python train.py --intermediate_size=384 --hidden_act="squared_relu" --norm_place="pre" --rope_theta=1020.0 --parallel_block=false --extras=["local attention windows", "gated attention", "exclusive self-attention", "value embeddings", "hashed n-gram embeddings", "an embedding shortcut", "capped logits"] --optimizer="muon_variant" --lr_head=0.00582 --warmup_steps=41 --schedule="wsd" --decay_shape="linear" --train_tokens=118500000 --dataset="wikipedia_en"
Each number is 128 + 32 x the weight over its row's rms, rounded and kept within 0 to 255. Layers, rows and columns count from 0. Numbers have three digits each. The size before them is the row's rms in percent of the matrix's.

# k: layer 5 attention key, 96x96, rms 0.14, rows 56-95, columns 48-95
# q: layer 5 attention query, 96x96, rms 0.141, rows 57-95, columns 48-95
# v: layer 5 attention value, 96x96, rms 0.178, rows 32-95, columns 48-95
# o: layer 5 attention output (transposed), 96x96, rms 0.14, rows 32-95, columns 48-95
# up: layer 5 MLP up, 384x96, rms 0.172, rows 0-24, columns 48-95
# down: layer 5 MLP down (transposed), 384x96, rms 0.0418, rows 0-24, columns 48-95
k56 079:176159136108119115089153143161149074175085146130115109170070068132140116127088107091091161091140083107155144064163175153166132172100134171113072
q57 086:121111175076141122141099179158175120139142120116153142046154134160144129088173136098129056107169075132155093108075147129183111110102110150116130
k57 094:127106179078128093077094166120115117140154123111142177118158169125118104130148088102127042109180065076141135122132137083185139137125119106141103
q58 082:118163148087137141212165123082190093136127095132109152067154120096161130082189107129130169221187159119116150141107110119134156094094138129104047
k58 087:126179154075141150164154150080158101151147073128085135101143149128106127117151097175158112169209126110116130209100081096125158101107121141133099
q59 083:090105120154124117098089193132152140171148165085161127111156095146162153128098133084109078163104143127115160075140086130122094170121138125124051
k59 083:125082121144177130105178182117126122120130133116134094100126123099145128091129104082152088096126124112111112080142107132116071142122146150158069
q60 085:106153035173128133126144128095156128121121089172121123169139123142120148179132154135130148138157191126136098133121063121122153064136104089185130
k60 093:126162112152127107162178105111164102115117081180104097161189151129135143140139105156098142095154198139141095098147099170133105086134151090221092
q61 074:148152199139155070165090153151135118142099043152153123070113159140146152081099103123146050135152144100125105155127145123136119124183112084160082
k61 091:166117134110134169167144112138118106171131117138149139087166137144163138100121156109154044114177128070162134166132125118141145159142133118151116
q62 070:100166126152139149120123106060141118133108170079178094151125142131105132125143069136154154160104127137140145097165175211127149168192118135108124
k62 078:116131156146099167123112125061155112121127125054141135128135158084110082148123114118103126157118106187157116131144139164110146163087130165125088
q63 088:147067087124174064096143180153099166122191069059148172135099179082116146121148125116101064043139121194139092114151139136135093166166168129113189
k63 093:136054137138154045094150165133081130123197118107131182147109184051113139145152151120125071053130105155142082104133121142136096134190102113097189
v32 084:157128127112132121162151089155132099166146147148135160180090134063171148140146105126111121108107180098110164128166123146136078083162077127190105
o32 121:063124112150104106144142138147055102083133118106174127083154142145141099141110116161131100089151151088092082151071161137179104149117135148113156
v33 101:133118141119109077138102072133147101135164147103131133123152100157134136172118155188151147178128157077107151112138176057164056179167122166106030
o33 122:138085147211143141127089164179103148156113084149142127131122174103125096139131103126067128084127115142150147132124146169134181088188112143122144
v34 085:160080196091137117125086093127163168134144088118162127180122114110134139149166130174102139153093093142092094145108111095151173128131139121126118
o34 105:146128071159124176109128164169126077148070107135120136109144108134121081154077153117114161098134134138132128130123150142113125096138107126093105
v35 095:105133148108135158084113152125115130083128125115148175089142123120120166059089149123147158160086116146117140152128074153140165115148108103167132
o35 113:112115108121147108058145105131135126175096177117143084175060133137137066177142070124126139125153166151133172096141132076133159128111148079086164
v36 089:064146184137143119167153123101184132154125066082133140147141205106146109155111169114153120139125178138187112168096113120134188089095107122133150
o36 116:173131080123143125153150090161101065100138128109145137140151098183150147138105138132150176179104087110065181108206148158137063147165148174152116
v37 093:128126133145183120073167181086096136116095075227132097136088089125103138156101134154122129144143118185100137132101112093149104123129106106115133
o37 115:085188088123113131144145148093154134113145161056110117062135165160163138092118114062100168185095129049153134095131116094093117183112121103147128
v38 087:155122123099107145155037082106097109091150098125152120195184130066130128124135166156174166100120112206119060119124115168097095216144127114093164
o38 119:095113126171148122147216120170163158199126206104085141157127141175116112156135158108097065170147108091145166130106109146112119047121119108147091
v39 094:112143116097102140168109189100132190146116155157080152036123097153159163103141066115122092120134125102119155115116143137152150097106096159154189
o39 122:168148138165171104098081149198151089120151108144145155186110134180124145110153175134126129104132103162090139100196088121120164126126223103121153
v40 097:142144137080136118165121106130132129148076138112112076135064180121105112055079130107140175134130129093125182102135103036147162097137139182125109
o40 118:095121111167080142109118143117134088089164070119187164116157123144153128199130136167144133149107107162098086146114176183129154134112136105152143
v41 089:139120195104083081138084137152077141121118118112189136124122117093145122123066128109114128166107168112132176150151128105163144132173130154128101
o41 109:109109105145198069130140142081117118097043093154113161196145175197147096117167141141057116126158071124131203084157122143131095143117115113134139
v42 092:125085135198117122123114155108167117127089132137112169147091092083108118173166089127117134111122163140178160123154091156091189164120125113112179
o42 122:093096118140158091185096136158102130150151127173144148130184162125153159155117151117171167174108129177122161132136089091127188082078099124159124
v43 117:124103128169188116130115134088137142071181120214172132054129180162155072135132163139128101140156170153163100117111129144155150108173175111125121
o43 139:157084105135093127120121132143117113150150153148151127148135109120077169151112073122167139081193122153074196121129073178105057115124136201095152
v44 094:140183129181165168185082124142107098090102055162127064077111110150126095104168093088119063130142141116180114188150110135118161079143137083084103
o44 122:151068112101097124077135109105161118169106170092125149166124117089154151100103183127080212121131160143084165114159154105088099168084171144165130
v45 092:127098125116128083129141142149102118125126123207134145145141178081150142226147141122080154055130109082106121162055144106107109140149217223160110
o45 112:123140118142130131085129116136111116114093112046146112086139154116067114111042157123144143156155128146106131080167135161142109108126104095103076
v46 088:143137162121078087150143172112154113102098109160089127084082171162108103040167184131142123155099136070081162137069150100134140150137109094122071
o46 121:159137095181178156146104148140064126151128095139164084105145160126152143156161092120232129133132084148080137056086213150217138088131121145131143
v47 091:087185154159090136186168153114136111148110081135189178129126134169163141133106129111143098105048093134139176090117132089122118036150072056163154
o47 111:165150150098175108091130122139101131083072117078080128141088130134124078165106181128119148170126200072132148137085110158156151170111099190138132
v48 087:093112115142141158138098110118123109145150031169122120199086146112127075126128131137134187147129120068124128151129110177103127078054168156188111
o48 104:177129184076116101176143086135110126074058122095143159140156124195116116117141113161124114132127158139144121170146118129177145183168110105032093
v49 093:142095141122137170160117102146133035138101072087170099138117173116136119145161126101154129109046126113106173191151087163165120108128152143134084
o49 104:095144161112147082148155117096171197124067156138054152153131134091104141165154167150152163132127125142176066087110157139126148092158061118138190
v50 075:105185127076121164089149093129138079146148171150077100137158153158178178078152149144090079113125185094125154062200076133145107109125151154047135
o50 099:170066123178144087144036127157131148134126120103159130114157055093128099164119150104150127152122148202137100155099179121104143117067113086213115
v51 085:124173142175144176124140144081166182144127127131099118060087139153114117157125142050101065091112136096148142100068155093124152154124130168113135
o51 094:142176097090121129150126137150141156122088191079147123166113106157169196073147091127255103145190111079143058095135153139139103113123117061137160
v52 083:120140096155136138118158170078085119127136119157100118126128118124144163143130093071093125085073119129141124142113124076144152134130117095170081
o52 101:082122166156157126110164191156159114156095138157108081088111069111127144081141139139211163145189101126131135093138082129078142156158140135061142
v53 084:122122184111087107156122155159119142136087135125206161154126145049161157074110178149134097095119130075143071155125085123112102138182139089122090
o53 107:112096136209148177145130107124162138138130115132123068119114068115175134166118081125195159143148194132126164160124174144091126135154097117157138
v54 083:088098210135131135127100089175135129117119114144157127156177099100135116162141132141140179117091157173113107142083061137084141057101134153130152
o54 095:181124081165109136174189119111142145136131074121128102164123113105131166135093182158030121183162120144169168113133197128134131182134078136133069
v55 087:150136203063094040134092094152121152135178123130121158173098136164080121089171140149125125112183128084115198141130118065108125112106130110104106
o55 110:090114158153165118164121161111128116128077092131145141119198125117123117174116112151054108140138070165142101131139133085225170151139156102145108
v56 089:083108117125138152082169071124101174123126131119131134107121124151093180131071178167080139109124173144188112134146156131092117163110139146166127
o56 100:202154125142053117125062155134147116116110192164145140132137132087167092146161080087137070081152120107148105099136122112116116155157127166089174
v57 085:121086172134111074158126099159112146077095082110143178134149128076158104151114136124116087154203086128211081099179159134097138162138139161066127
o57 109:097112147101121144076112084148093131147151200153149122167138102152153124175139128175128152113083197120130167116109099114164095102098057110136156
v58 081:102032143131153129109156179093095116102192126128096103140133139186075150116148099118113146149089097167119079106132089107109177029101134121132158
o58 101:142204136119123167173156134123163117189115068161157173122094140110079096163117139122089184115100162124120148155118108150109087182133123105132104
v59 086:145150133119127121159086175156105173136091172135112154089120125128176108123015168149151052128075122139091119151173144106130137178108188131197150
o59 104:140106076190170117097123053091125109111119089121141112166139136129146144122204130096128176110128153123194148092141126177145116108172040127129096
v60 087:143145113131209120137110104126121114134145102164135136138154125142134102156130130142162170170095150101155120145104106154090208107159139148109107
o60 118:070135157103118111140164134140113109111105086140151121137079115135123093139122149162102124051183130115133178079103107126164134118124049102122079
v61 095:137108135128133074152174116104076089090152138096119220111171148076063141112121161148163112077158149161128175113110145168121085160149168158073124
o61 125:093168191124106139168113106226111166170105131190164071164156134105184116154129117130035126171097147105120116126175120129153138087137088153144108
v62 110:143092099144136099118158107206087131128132125129140130160227092069135156140157129140176092083099112182119160126131191134162176079095141109134171
o62 143:164137165133128213136108117085170174151086124126117103139087155098161129109112191147056147173114099089147132105185075137119039139158096125145100
v63 089:140177082176127094129110111102182084162148119181117118156132118110170142089136117114177127128085137129132138152104123159158132065198096082186109
o63 125:119108172140109157181122157141092109125114083124155144090136100102175175138145123161192140123142113133061052151144159060111159099165169155126095
q64 056:089131080114181169104116088167065149103129101174199112180135087141116156130094132179102081146076150123100145117161162082137112080152200097091085
k64 051:158148166139078079170153164089196113150140151113083144060130164118139113120164115075149168134167121102134098139091088163131144138099072137172176
q65 060:101152155161160102133183181121127139089118120137123170065146078101102117119110137091097094128160150123100125101095128123115104138123139143112088
k65 050:141123107098112151128082077135149121153132120131160069189133185157154165120150103163166165144095129128114159124183123160151153095135134097127165
q66 056:146128148121091071118112139105125109150119131072102140168062118139118116173104162144134112111179142137160100167135145132144152162135109150152157
k66 043:147124100161131183169101088131143108107146122194129107064155109136133118091136140127140139122099110121150137106090141130089123123125139130131084
q67 088:112201140138161111118153093154111141080101139133175105088182152147124166119142137132110129154133167093063179083146128083149123108130172101125100
k67 048:106095153142075104131136183066156126128152096162162161122137139108084106079126053119114125118120136132093111142067161146085190114186152134072107
q68 072:123133174138110107125114108123127089148077140131130117145167130144106147130141084107106139139119135158055126095115123089083104140165152132080100
k68 056:061139132130166148125126116118112155058150135129157121142127137121127175064114047112118105148150150095080110169153136149097109132131121146098119
q69 112:115144128129166141138144142138088148098134067151181115093178151090110148075091077094100131140102139129070172123140168104133154074119156114067136
k69 098:101154118136124140130163165148121153126104062157170122119207111079125160088083035120069104163105117112050088131132142080139160093131150129106147
q70 138:111134101142146145205133109100065139119090139081089157146106125118102182146137170152104136145135160166090110098151111129113173046150134155155097
k70 129:145130089152133147206130105075074165117091141101078142131100128142126159165144170204120128159126158164093130122140108130094144029150136131137118
q71 140:152156112145135115091105112135117114144136147171127131173118141101093102084076135144165135127109131171114129131084145151176119156212127081142131
k71 132:157157104130135122082116109149124115147149151162156144187106121103093106097059151143165140114110141153118141120101129158190112158217124074131134
q72 056:144137136130099092165167149095146129177086146105089178086119043115103095099159139149106112103147067181161130137194141173156131111092161166130111
k72 050:114099100113154161091079117157105116102181126140144085192100214137154150157106124101158144133111188095120118126062117072096131158174084101133175
q73 056:083199180180143120109111124117142135140114133129139097150160104104126126084171141152114147144118127194111110115189125179130106051095212059136112
k73 051:152088066077135145127159140140093125090125134143131154121115174152128157169093103105126115122143137040108141141080139067120140170166074187101142
q74 081:151049103119162167137089171170119175176119123072092130134086119121146101139138126091152135075096068149212126153133105148140126142132103157146151
k74 045:136160151111053087134171077059145060156150158166105130132112111115134126162126188164120142158162168152106125113118154140118147150107102135132135
q75 062:124130108138161186154105116150109126116131118101085135152065116167160121138123179149143134113138151098188105164149122129150131151103105136153137
k75 053:177128118118085057134112099114131097172117169099138149096140125127107099185139186125152151084123113168160179080079145120155163138130157149167130
q76 077:119182151130139115109147111146104138125090101148161107105200141108112153136150118141078129169113146130055158095098130064132134099137194083114108
k76 070:107138144177084144140123149116144112143090141121116142133171161124106150099114044091109143144098155112064153117123144076094165121168139149058133
q77 079:117141167140166147142142111120120145078178127137174133129132167133114137100127145123150125122147146064116203134144116138139137083119167115053109
k77 118:157138121134157134182133158130131164143184107158159150114136140127140131142107186124139140083106131100172187133116121135157143077085128089123147
q78 131:085119161088146141117144151178122096140159124096141150154093108086097166076100137025122132083145133097148076111154132155171161173123106183171111
k78 129:090113134101154143158125132166101103135137129079105156163083110098082183094111168044116135096147150128136077095160124158162172126132109180192101
q79 137:111117130141122116134101149062132167143088160134048103092125217142167121090155069155166139161145105145131112183075139154067138124073109159197156
k79 135:109112116149121110136102141066127162156093155141048104103124214126153109079142064151171142161132103161123113181070145160071133128094111151195153
q80 139:097161176149155124180170154124137126135113121105082095111109115148104075126163137181137078129137083153101152170164164109168113142105090145119137
k80 139:101152181148146120186161158131137123143109125096070089108105121142104069122161141183138083131139080166111145176167165119166119142103080147116139
q81 121:089143142114131135113124164123113117153175133139081088145116112136097133137146149116111125119122248093097138110123130135172181119134095096179146
k81 124:086154144116139141099136158128109123138176140137090099137109126134102146139145142117109111110128255079094129120119130136168167123136108091181141
q82 142:082163133141109121137141135084114094108109044129091112146177139118136147145194157106059103178153098170133054158148150139108147106125191135139097
k82 139:082161144135113119137140134076111101110107045125091107143163143115135149145201156103061096171157097175131063165147150141107145101129199141144096
q83 153:140188118191113140132165044153174094132125143119148144064150110119141118144133110114096164124118120101122082111181153186142134107063168109111121
k83 148:142178116188110145133171047164171099143127148119151141064155106122142119150138112116105160125118119100126081115181145188140132108064166107112123
q84 133:065086073156129216139079103166127141141181117121124079146123195136134149120113133113117143143091113143153149172134138118189170141138129122113117
k84 139:063082066162128222137078099170106135134171114110115080143128199130128152113109115105114147139081116151138149166135157113188162139143126131107112
q85 133:074122152137200160038123109088128133134113126103182091143158117135131155155135101166130041101126202138120158091092169066144094110150163138120106
k85 134:078107158128189160039119121089137128148108122096171085147158110140134155162147118169134039093133202144141154082098155071160098108143153137135114
q86 140:119088102126150103115120114156117188128131151135150128115126150139113128090136133126153082113070090090173213137122094133140085095135219172140140
k86 144:107094102127148102106127116151113188121129149143149123116130152136110129092133118124147081120069092086158208140123093132132090086141227168140139
q87 142:138119096135111147147166168103132096146122169120087220088146087061105110105129137128108062136171142164160147153085149127168168158108069152115133
k87 142:136122096133113153142165156113121097143122157120089217091151102044096116094121123127095060135176140152149136154079159106158170160113073153112125
q88 131:145147111027073127127136073141110116180155093166130087144137116147188162167173141103176118147119130125120129177108179058129146128132144127100143
k88 134:152146106027076119132129078130124116193168097173138083154134104155191159175172160108180123138120136125123137180096165063136142131132138126113145
q89 137:133130137087082099099134093105092105150066151122119110191095123112149171100117084167129070142168136116119139076165123115095147142161146132093178
k89 135:127133133087079093095131096115087100151063145126116106194103117111150172097114087164131067144171137131115151082150119105093143145157150127089170
q90 148:122179117111141135101116157154111158081068139159123077125137067129161157093106111117140152148160131154161207112153139151177047126101124124137080
k90 143:129175116110139140104112154157114157087065140152124069130134064131156155105102121130147150141163132150174207109157132157178049126098123126143078
q91 136:144139141143207101138123165182141155180108142106110101133200167155085117188103133062135140177160136116118135140170185080109193144140155143133164
k91 134:143132134140207096133116170184135156185106142096111100124194161153086115179097135059134140176157130130123142137174189082105192155141155147128171
q92 138:151147129109131161146119138162103148149129127158123128174117095110070125139133077219091117133062140117073128094135132146115139127107161096167090
k92 141:148149124111123161154125135154103149147133128160127129173118095114073120143131089217091120129061143118072134095144134146122136127117162098169090
q93 137:179074101128151115117082160154083152160148153050102113093084092085115109140135140148088102059075089169143124126157189180146096117146135039114118
k93 133:180079101138153102117071166158076142164139149051091114088092086094107109129135134137085106064072093188140128112156198179150105109150137046100115
q94 139:180160143117141174189156114136165120122087131091147116156159125089132162138154130119121144084115087093183120062088130142107129088126065141136081
k94 139:169166144113147168178167108138156120116088136096154113157178131087131164139157128113111138085110087088177117063084130128112122085125074139133077
q95 123:117132096092161114187099127118154105104065147131161153162125113147131114167056111200120134141129130131149143135145154141102123116107116104135114
k95 124:118136097086164108177100131118161111100060148137160154165131102146127115168058109191116135142136135128147149131150150151097117112106117105134117
v64 098:215099179075110102085157148067132128158141136132112140129082153153170116067168119100174159178199111096139136067135107132150120109130068139124093
o64 088:123160092173124194156082076164163108113051128113085150136127175100120131188100169140063097090077113140114146112124169088116137157127150124179143
v65 090:141168166170150098095097188093110111152167059125111106147141153111099159196182102127160120128168157163101087082101135087100089113142173106104184
o65 083:138126131085148138137142124129120164100169119150165119132078076145127184117101119154131133145125129112118153130141129178131131071098109109056174
v66 110:105116131082158142114077112094164127104147115137110074177134111124092110163138151173099134119128133101194133067140096139113141063071172153130129
o66 071:135125148146093112109135130122115113171092144101093166081130166121128125131113126083139130144107095153102139158114125083120075187177101141172065
v67 080:147097086108085151136144176119130143099154115092159084115102126099091092085129166142198142186138105046163123126142106089107102087128132093103200
o67 083:101168099138161156112113039125121100100085124128136113128130115133161118171092106102034090130090140174129100089122168131148161151128109120138071
v68 089:160128146124165125118119134133138148131107127172117123132135133128173147148102070130086114171132106169069147177141076160163116157171153129183097
o68 084:148142107151143132080104126162133101124085126109129121100161152090137072128121160106022126099133123159102102088117126105112136135098141139186083
v69 115:124062090140142108074115122105106132154078129112139110131082130096129136138178139120121086057096122158121162143148144153088102113112094167152119
o69 089:127161152131144131131106142093122059109160115178122137136134130160156060113105131124048219142121120131145134101088128164174167105145125158146117
v70 095:163101086161074104097110124121149079097148154146072145146106105108138173134152130102145117172101126180136124090136139118159117127112156089172129
o70 072:102136140137131123138110119113148134175063138101118135120213193119148099131117116099087136125151121146118111129114115076107151168159122152173134
v71 080:120100131047126108043148121121160183085147112113122182117087195066065151124120151139082143088149126135134101093105136090172202130088120122177123
o71 098:162136179159153101181139123120138147144153144150142141135084055105162132117115107147202102133147138121161165140150124177088061084129133136048136
v72 106:081160106188093134142160144139123169089098135134106115108155168069071106192110123144078142094096109108113133090055145111112141131149151129079155
o72 097:172097104136141085111120101079083091156104102101131119107143162104146159116122122121005158127131150179115106125126163113147082110143082145166135
v73 097:133152153089107111150150105135098140134125079168129171134137111114112133123158116155096092102110171113094197134066126111149150100140107123103115
o73 093:119066137119121144116133114126135132161150179071135117113113109123108131193126129118135172125119089173137091123160125186098125157033136113116092
v74 092:111182103159105178177131091125186153147163152214125079165121057136138098117149149157159085164107118107134117083142160107105172184081181122149073
o74 086:138047199135125107116117195118159158138133115117127171161084130113113136126123131132158131096094161136164087181166130146153135103153070133136178
v75 094:156120133092108083063136165136140136082169102124146170160121156121112154152103098100129096184084152130134157146101125105118122116079115113032124
o75 082:158169088179186187133123073107105108099133096123151150118091096140162178092112118145125107095202157098120048105124140199134154150151101135160144
v76 117:107135185091125080164142048123050140152112116113148180149100168121047133129139135063114142157095100171122099163112141168100131144153121125088141
o76 088:142110099176170162082104134138154107112150128139111113091143078100207126126096124174093130095178200108085154060129113123174142127119116118174079
v77 096:154130100174155110123153099205096139171183127123117136181082152130137095148205139190166150126179104117102134131085136160103122094134132159164135
o77 081:138099113171093140125113123119127095148101139126104160146139190096118071165099130100102103108113128147130116130103152096110111171133121154231093
v78 103:161082097157111108155131153147115144101144127110115192141073155124146105167123176135084121153104129137139164158118096152174121120144128122110150
o78 088:123132116136092164170105173096177093184109185188080114099116104120111131114148102119199140125115105140161133158142139075062117148155080140132121
v79 089:114145119135107150111092163151109141097137146147207158115056115111101122143117103120053108191188078129068117132126188103092120158128153216163129
o79 075:135141112116162148106141128152129116099166117157134109093133116147130158085125122138238175132130184127118142164134115127109108091168120092069145
v80 096:067145160168072148131138129129098151101063153137089114164121104139154094144086100139105131128111073139126081074127079123194142098161166158134195
o80 080:140119132097169131133124111123116129099176100122186103146117072147149180091150134142129145140126156105117141121153108163116112096128143084042130
v81 103:092123129152153100139148241097120067147088158107142138121125118096186106109086162140115122101115088072177138135073138168184178172118071120153113
o81 080:139118156121079127111054074155182172143170101119113104105114170129124127118140117037049142122125151171121111072164128128074093131143149109212129
v82 101:109136174143123190154130122125106162103145118135165112090202151133106219108181157186096185081173069103192221116135096134160112092092145166125109
o82 077:129115067109136112109155138126150111145128162142119150179044098133165062136082076102110048144098141187080054148105184109145171087151101119080101
v83 115:127106120160137154129155163077168150085165134170052185151110133126117162137171143134084100117121119188111094126165133103100156076164142142107103
o83 093:123130182157144091127107069160076091156083134080192047108151186121149131120101125091103130119144133110139131125099085169135097145099160120166127
v84 093:130142145173099148125084136106127169160143051125191120131111149099135066134100128148116158146133169190180111127103126134072121106109061086122196
o84 085:112112126156108121119122140136125104174067144127101137112152177119138094172156143110115127104130099154131145118125135098131134162128169152208102
v85 115:171179127173068166077089130116116062162118169117127153112160106052176141115155150182115166126175098139122130153148115135095197093128090099157165
o85 070:110125156061161113143156147131121182061165096152134104124114080149127177097146088141155153138122158101101147123113127129130080119112140138061134
v86 107:164142094149141149181119150110076148094173112109108068145145145058145121112089100144094083152097142152111113192183067149107158097105169063119102
o86 091:129168210086169160121143095160151123106137145171133151106098059168117110112083121148150187088183111119148148082129174121138131118110100136076163
v87 100:117120141118139130145167148126172114135149132116176160160145133097128155092120168140160161152090176170109096120142158124159113108178164104152088
o87 081:135161136165133156103104106140127139108118136134103086107143184168146073178122178148092128089149095122148128127119078124080100134082109169105131
v88 117:095137165120170153145158084162138126121119141119095161130162146102180107155131130128133109136125192092099211141110099137141102114140138097103160
o88 081:132176158122184156135144117108117143071161107142184146134124089141116159046124166144192143123134139100131125122147133152124152080147113105086128
v89 102:105145115151127123125132132169173135118125103149153111192140172120107156128114060150094088162123115113126164127146165146108107115144085096138174
o89 068:145155190104152133144154143131123158101135064152168115130104066164129167094133122141164125115124154096108146118130122131150118112113146101042125
v90 110:112103170134204102183112132082139090127123125111087162128114094143116125091165131123099146089115102133133114176089134100077095169079142100141120
o90 078:120114078145082147115143136128119157136139118174130122131155158105174126144143164128160172203126119178102093105151117135131143102185149142071125
v91 094:150180108117118106116127091084142186139134134129133115192149017107102162111081169122063129128129126145158173118161168148146120146084139136131167
o91 079:123091097152061120109140159139127108141111141116053129114158180122127089190137122129121131117094094142125129142090122134117137175140126152203132
v92 107:140091082137121179168131157084119163083107147159152092149183155132082127057132039124118197130148100106132116153197143147114115143149163136118140
o92 098:098171143196181146124136090148128103119180145119139108133118115191142162112085181119180090143114158103098149129155095171096098097123144079080149
v93 081:137148122108133116130095109121112180121193094149126159135079097130106101118115102124180125123155111150164170117128149097120133048148118111138101
o93 073:161093128137079127107163126117130118168104169117086116150144152128122120148161173129122117111139121130179104135136110168137136158090088180175137
v94 083:106130162149101082115106158134128108166106112127075134128123124090147133115113131162141073084116193120109080126143096168112106126133139160080137
o94 075:168114094161133124138115147135109062070124137115156111134168184130127070167115146118042115101112100153150138131099110105141123190122118151173096
v95 084:100169118106179200188072158142110094080145153178136132088135152131150180155127176120169153084141096149121118130130126101125067156133102079132189
o95 093:131101120183081111103109130126132091148087134104098134127155181099136072152147144125132106111112126162139114152123103109147137172123143163207124
up0 099:117157112086150189144146100177157147115134079125117127104107135153114130118123140146144134172078128156150143111098113154164153090091095041105136
down0 100:166094172096142084111110132090130130191179172094108123096111147080120158177071168075147096083141141102106157109184156092091143146119137136152132
up1 099:109168130089133099102153092121162176186162146129059130114162178110084156138046135088091127076111088173155124116181101165145107138159140082137130
down1 104:187127115102147092194139117060142146082167161128083171131151168125159107163133079203104105064101155131116135131112122147119126146121085124065139
up2 101:115087144043147163142078091088102134100122132106146078128096131155144077082135119084078159130130185164149110096121089055121133122064166180102094
down2 103:091112100079124135116094161146152155107106171149132147113144100178138128146137097079083225170174122186062106153126116079087107128102180066073153
up3 105:152137162134189135082075120101109090122176111185142155130134144111079103101100146086142160114141067119182117157094191133122082122105093109142090
down3 101:130088183168072130122179149130192146148131170138093122235101128106107135177149129111140144086199111096161121144147134142071140124120122082147152
up4 098:106142087124122121136082112160083106140092141092104168162155099125153138176164185169133119055089127128180125071118159090100135110156147141127102
down4 099:157100157139091141139177148149159173178105114093152113117128140152164185113120144128114090105064075125109200089130184080137147124159131141131100
up5 100:123167144101146136083146152153151049189166181222131146182130165138174149091079115120100179086133113135129177124111134132144115152182122111078135
down5 100:105126167120155122058081118178141047162156093120159188131165145128171094114139087173123153110155137098132142131128088050074142123114111098114122
up6 108:176094114145118151105134131109107119144108092127118063092104139066095139088123130130119175061083119139118123076156121150128083051141111153186074
down6 109:097129102084133160195163101114127169131140080126153142137134138113095102150103101161124140086095137161111129084091142112168075124250094124159111
up7 094:114087131111093129114161116091119178160154174114115126164145120088128114118170136110065179152130071111103117132140162068141150168084054129042120
down7 100:138095167161164113175215120118114159120113186138129158130141137102126159152163094109162130156144131121170133148122165122171167170077194173106196
up8 093:097197110162106104153112147137162132178134180124101136130079107129091200112069125133185150160157152162140109124119147156125117110109118146095135
down8 090:158115126110200150143091080142146124139094148141139107136195146113130139093136166163217181134161177130182155167140115090105123122154160123140147
up9 094:068145109131179133117152145142117191090120096122088103144212132149123134070115105150164040112159127155127190148148149164151098126124101156099096
down9 094:148121153147028207119178119165104197139095140153104152123111150173118204155111082092158154072170120100154196199102140120107120154150112144062175
up10 095:077104125176102149082124141131083135134123111181137139095100077148192133149197115078116155172149143118170135087151136157193173148141159116149115
down10 094:108127111151082160130097146129130173117119094136121171112151149105136116143161119092095145111094115089109139126170151087139154183149113126189194
up11 095:065091112131124125086148066065101112173129134176104142097133138115057098132113195104140101134109165151148123115149148148098118173125076137143108
down11 102:097166141135160167110121116139080114147112077148151140133106068114081096110177144189179131140140107105106117128145117123177136146165109160087140
up12 089:119184108068131098141111133137129102163113134147076157117120165098176107127096085170102145148150128176163148125133141089071119164153117139111113
down12 089:183112126107165081111059084108124173149173073143121176135054119115108173128087151190160170099144136171183105111142120149052149150146151156110076
up13 103:134121103129161083133089085121097099113127080070094135071160187071128103058146102136148092143138147176111161123100173146161208118115114117133075
down13 093:127181139089136080142100084142104133113169099147161109122113157084128117060125125168182186126141141087114093130138110132089159094098163126158101
up14 099:121159140111110099120108136156118098129085108165124081094086099119150116090102139169113106114130107200160102139155140084114159157108129116135152
down14 093:133117097200135147146164086129192125179162164116181174090080133158176143133114087137216084102164163219140135137135116130130125136094146106139151
up15 102:110133102124137087127121104073139132103085063103117163147077149134126110117104161141123148150119071121099156119106216164140181141129056159133134
down15 103:096124115110103121143142163132078172101073125153155151216094086085097127143114130116172136140115132083154128054157141112092158142116111167156113
up16 100:112169116106117164112126101089066146165063093127128068104115059097161176110156084182147122102073090151132114137129127109133133059108115087118097
down16 103:122155156191155164086203089081149076123127147115171126095113151113084141153131112145141125107176137142117114171146119111120110184094135173070155
up17 096:144137136099152149136130136112125155116170123150151140128098062149144154107117131136149146140134147110139139127151127165131100098120105121062146
down17 088:087133152197105103141141156155133117170105117145120131139195144097127093192100134108206107095138088150126115144092093104125133145131145150203141
up18 096:062175133115136134148131157113115156096128186195095095156127082165072126102087086138105132121121108131153080135177123159131093155149173164111125
down18 100:128127134103168166132062159127069123082100145091122085110113162141081109120131052152176064102172146132129143152148158106107066119147166132114138
up19 106:106144108129166125155070107092138056083140151129098132093109143167117147138177111124100146125126110151097140100193172122167074199089065093115102
down19 110:091108121119127137134109131135170035153155157159101137134123135112104120048159191132128142099136035060145122123200199169099145106089163143169118
up20 099:094189142141177128122135140055083179147085073117126099104138151151112178157079127074092073095128106118116080173147117126116116150120090181129150
down20 097:128151142126147101159065131098144125114132077131154154138123145124155155085146180147063142136172107082169137101130102089107133177114152103077110
up21 099:094079105128181153143100120095081148131119109129216128177143096126164116130078091127148134095115058118151141202166159126133155125155124176147150
down21 099:186103114135096145168155161125126199099173133174091116090100102082096147135132137187125127118093074173102132125142153136225167165093157064129084
up22 116:082073130112085154092113138109112066107103120105130136117095178120155151106128154070087129181153091191163192113117162099121168077116147121135079
down22 115:115102155129082135084128153114147100154140143153172127170055147103111106188140151147125142137184155202130098098105147132062143093089088144170056
up23 093:144118042162146143162142114082050146125109114130089155106136098170108163118129150136101086138169177123124094091145170096093096166082124100167117
down23 099:097075126110135139141114150186093106114109141173097100118168175113180087188154110157155142151114147148109115095157113078159180099075135071080176
up24 094:163138137102139110163083188128110107188072125164092133076145116115141134122170171169125134100108059199139167128078064117150176130097149072147148
down24 091:130156180159115078126189134119164144137101163136186117125114114145127163120125166151153067152151183124107128161132095132187172079102170074144145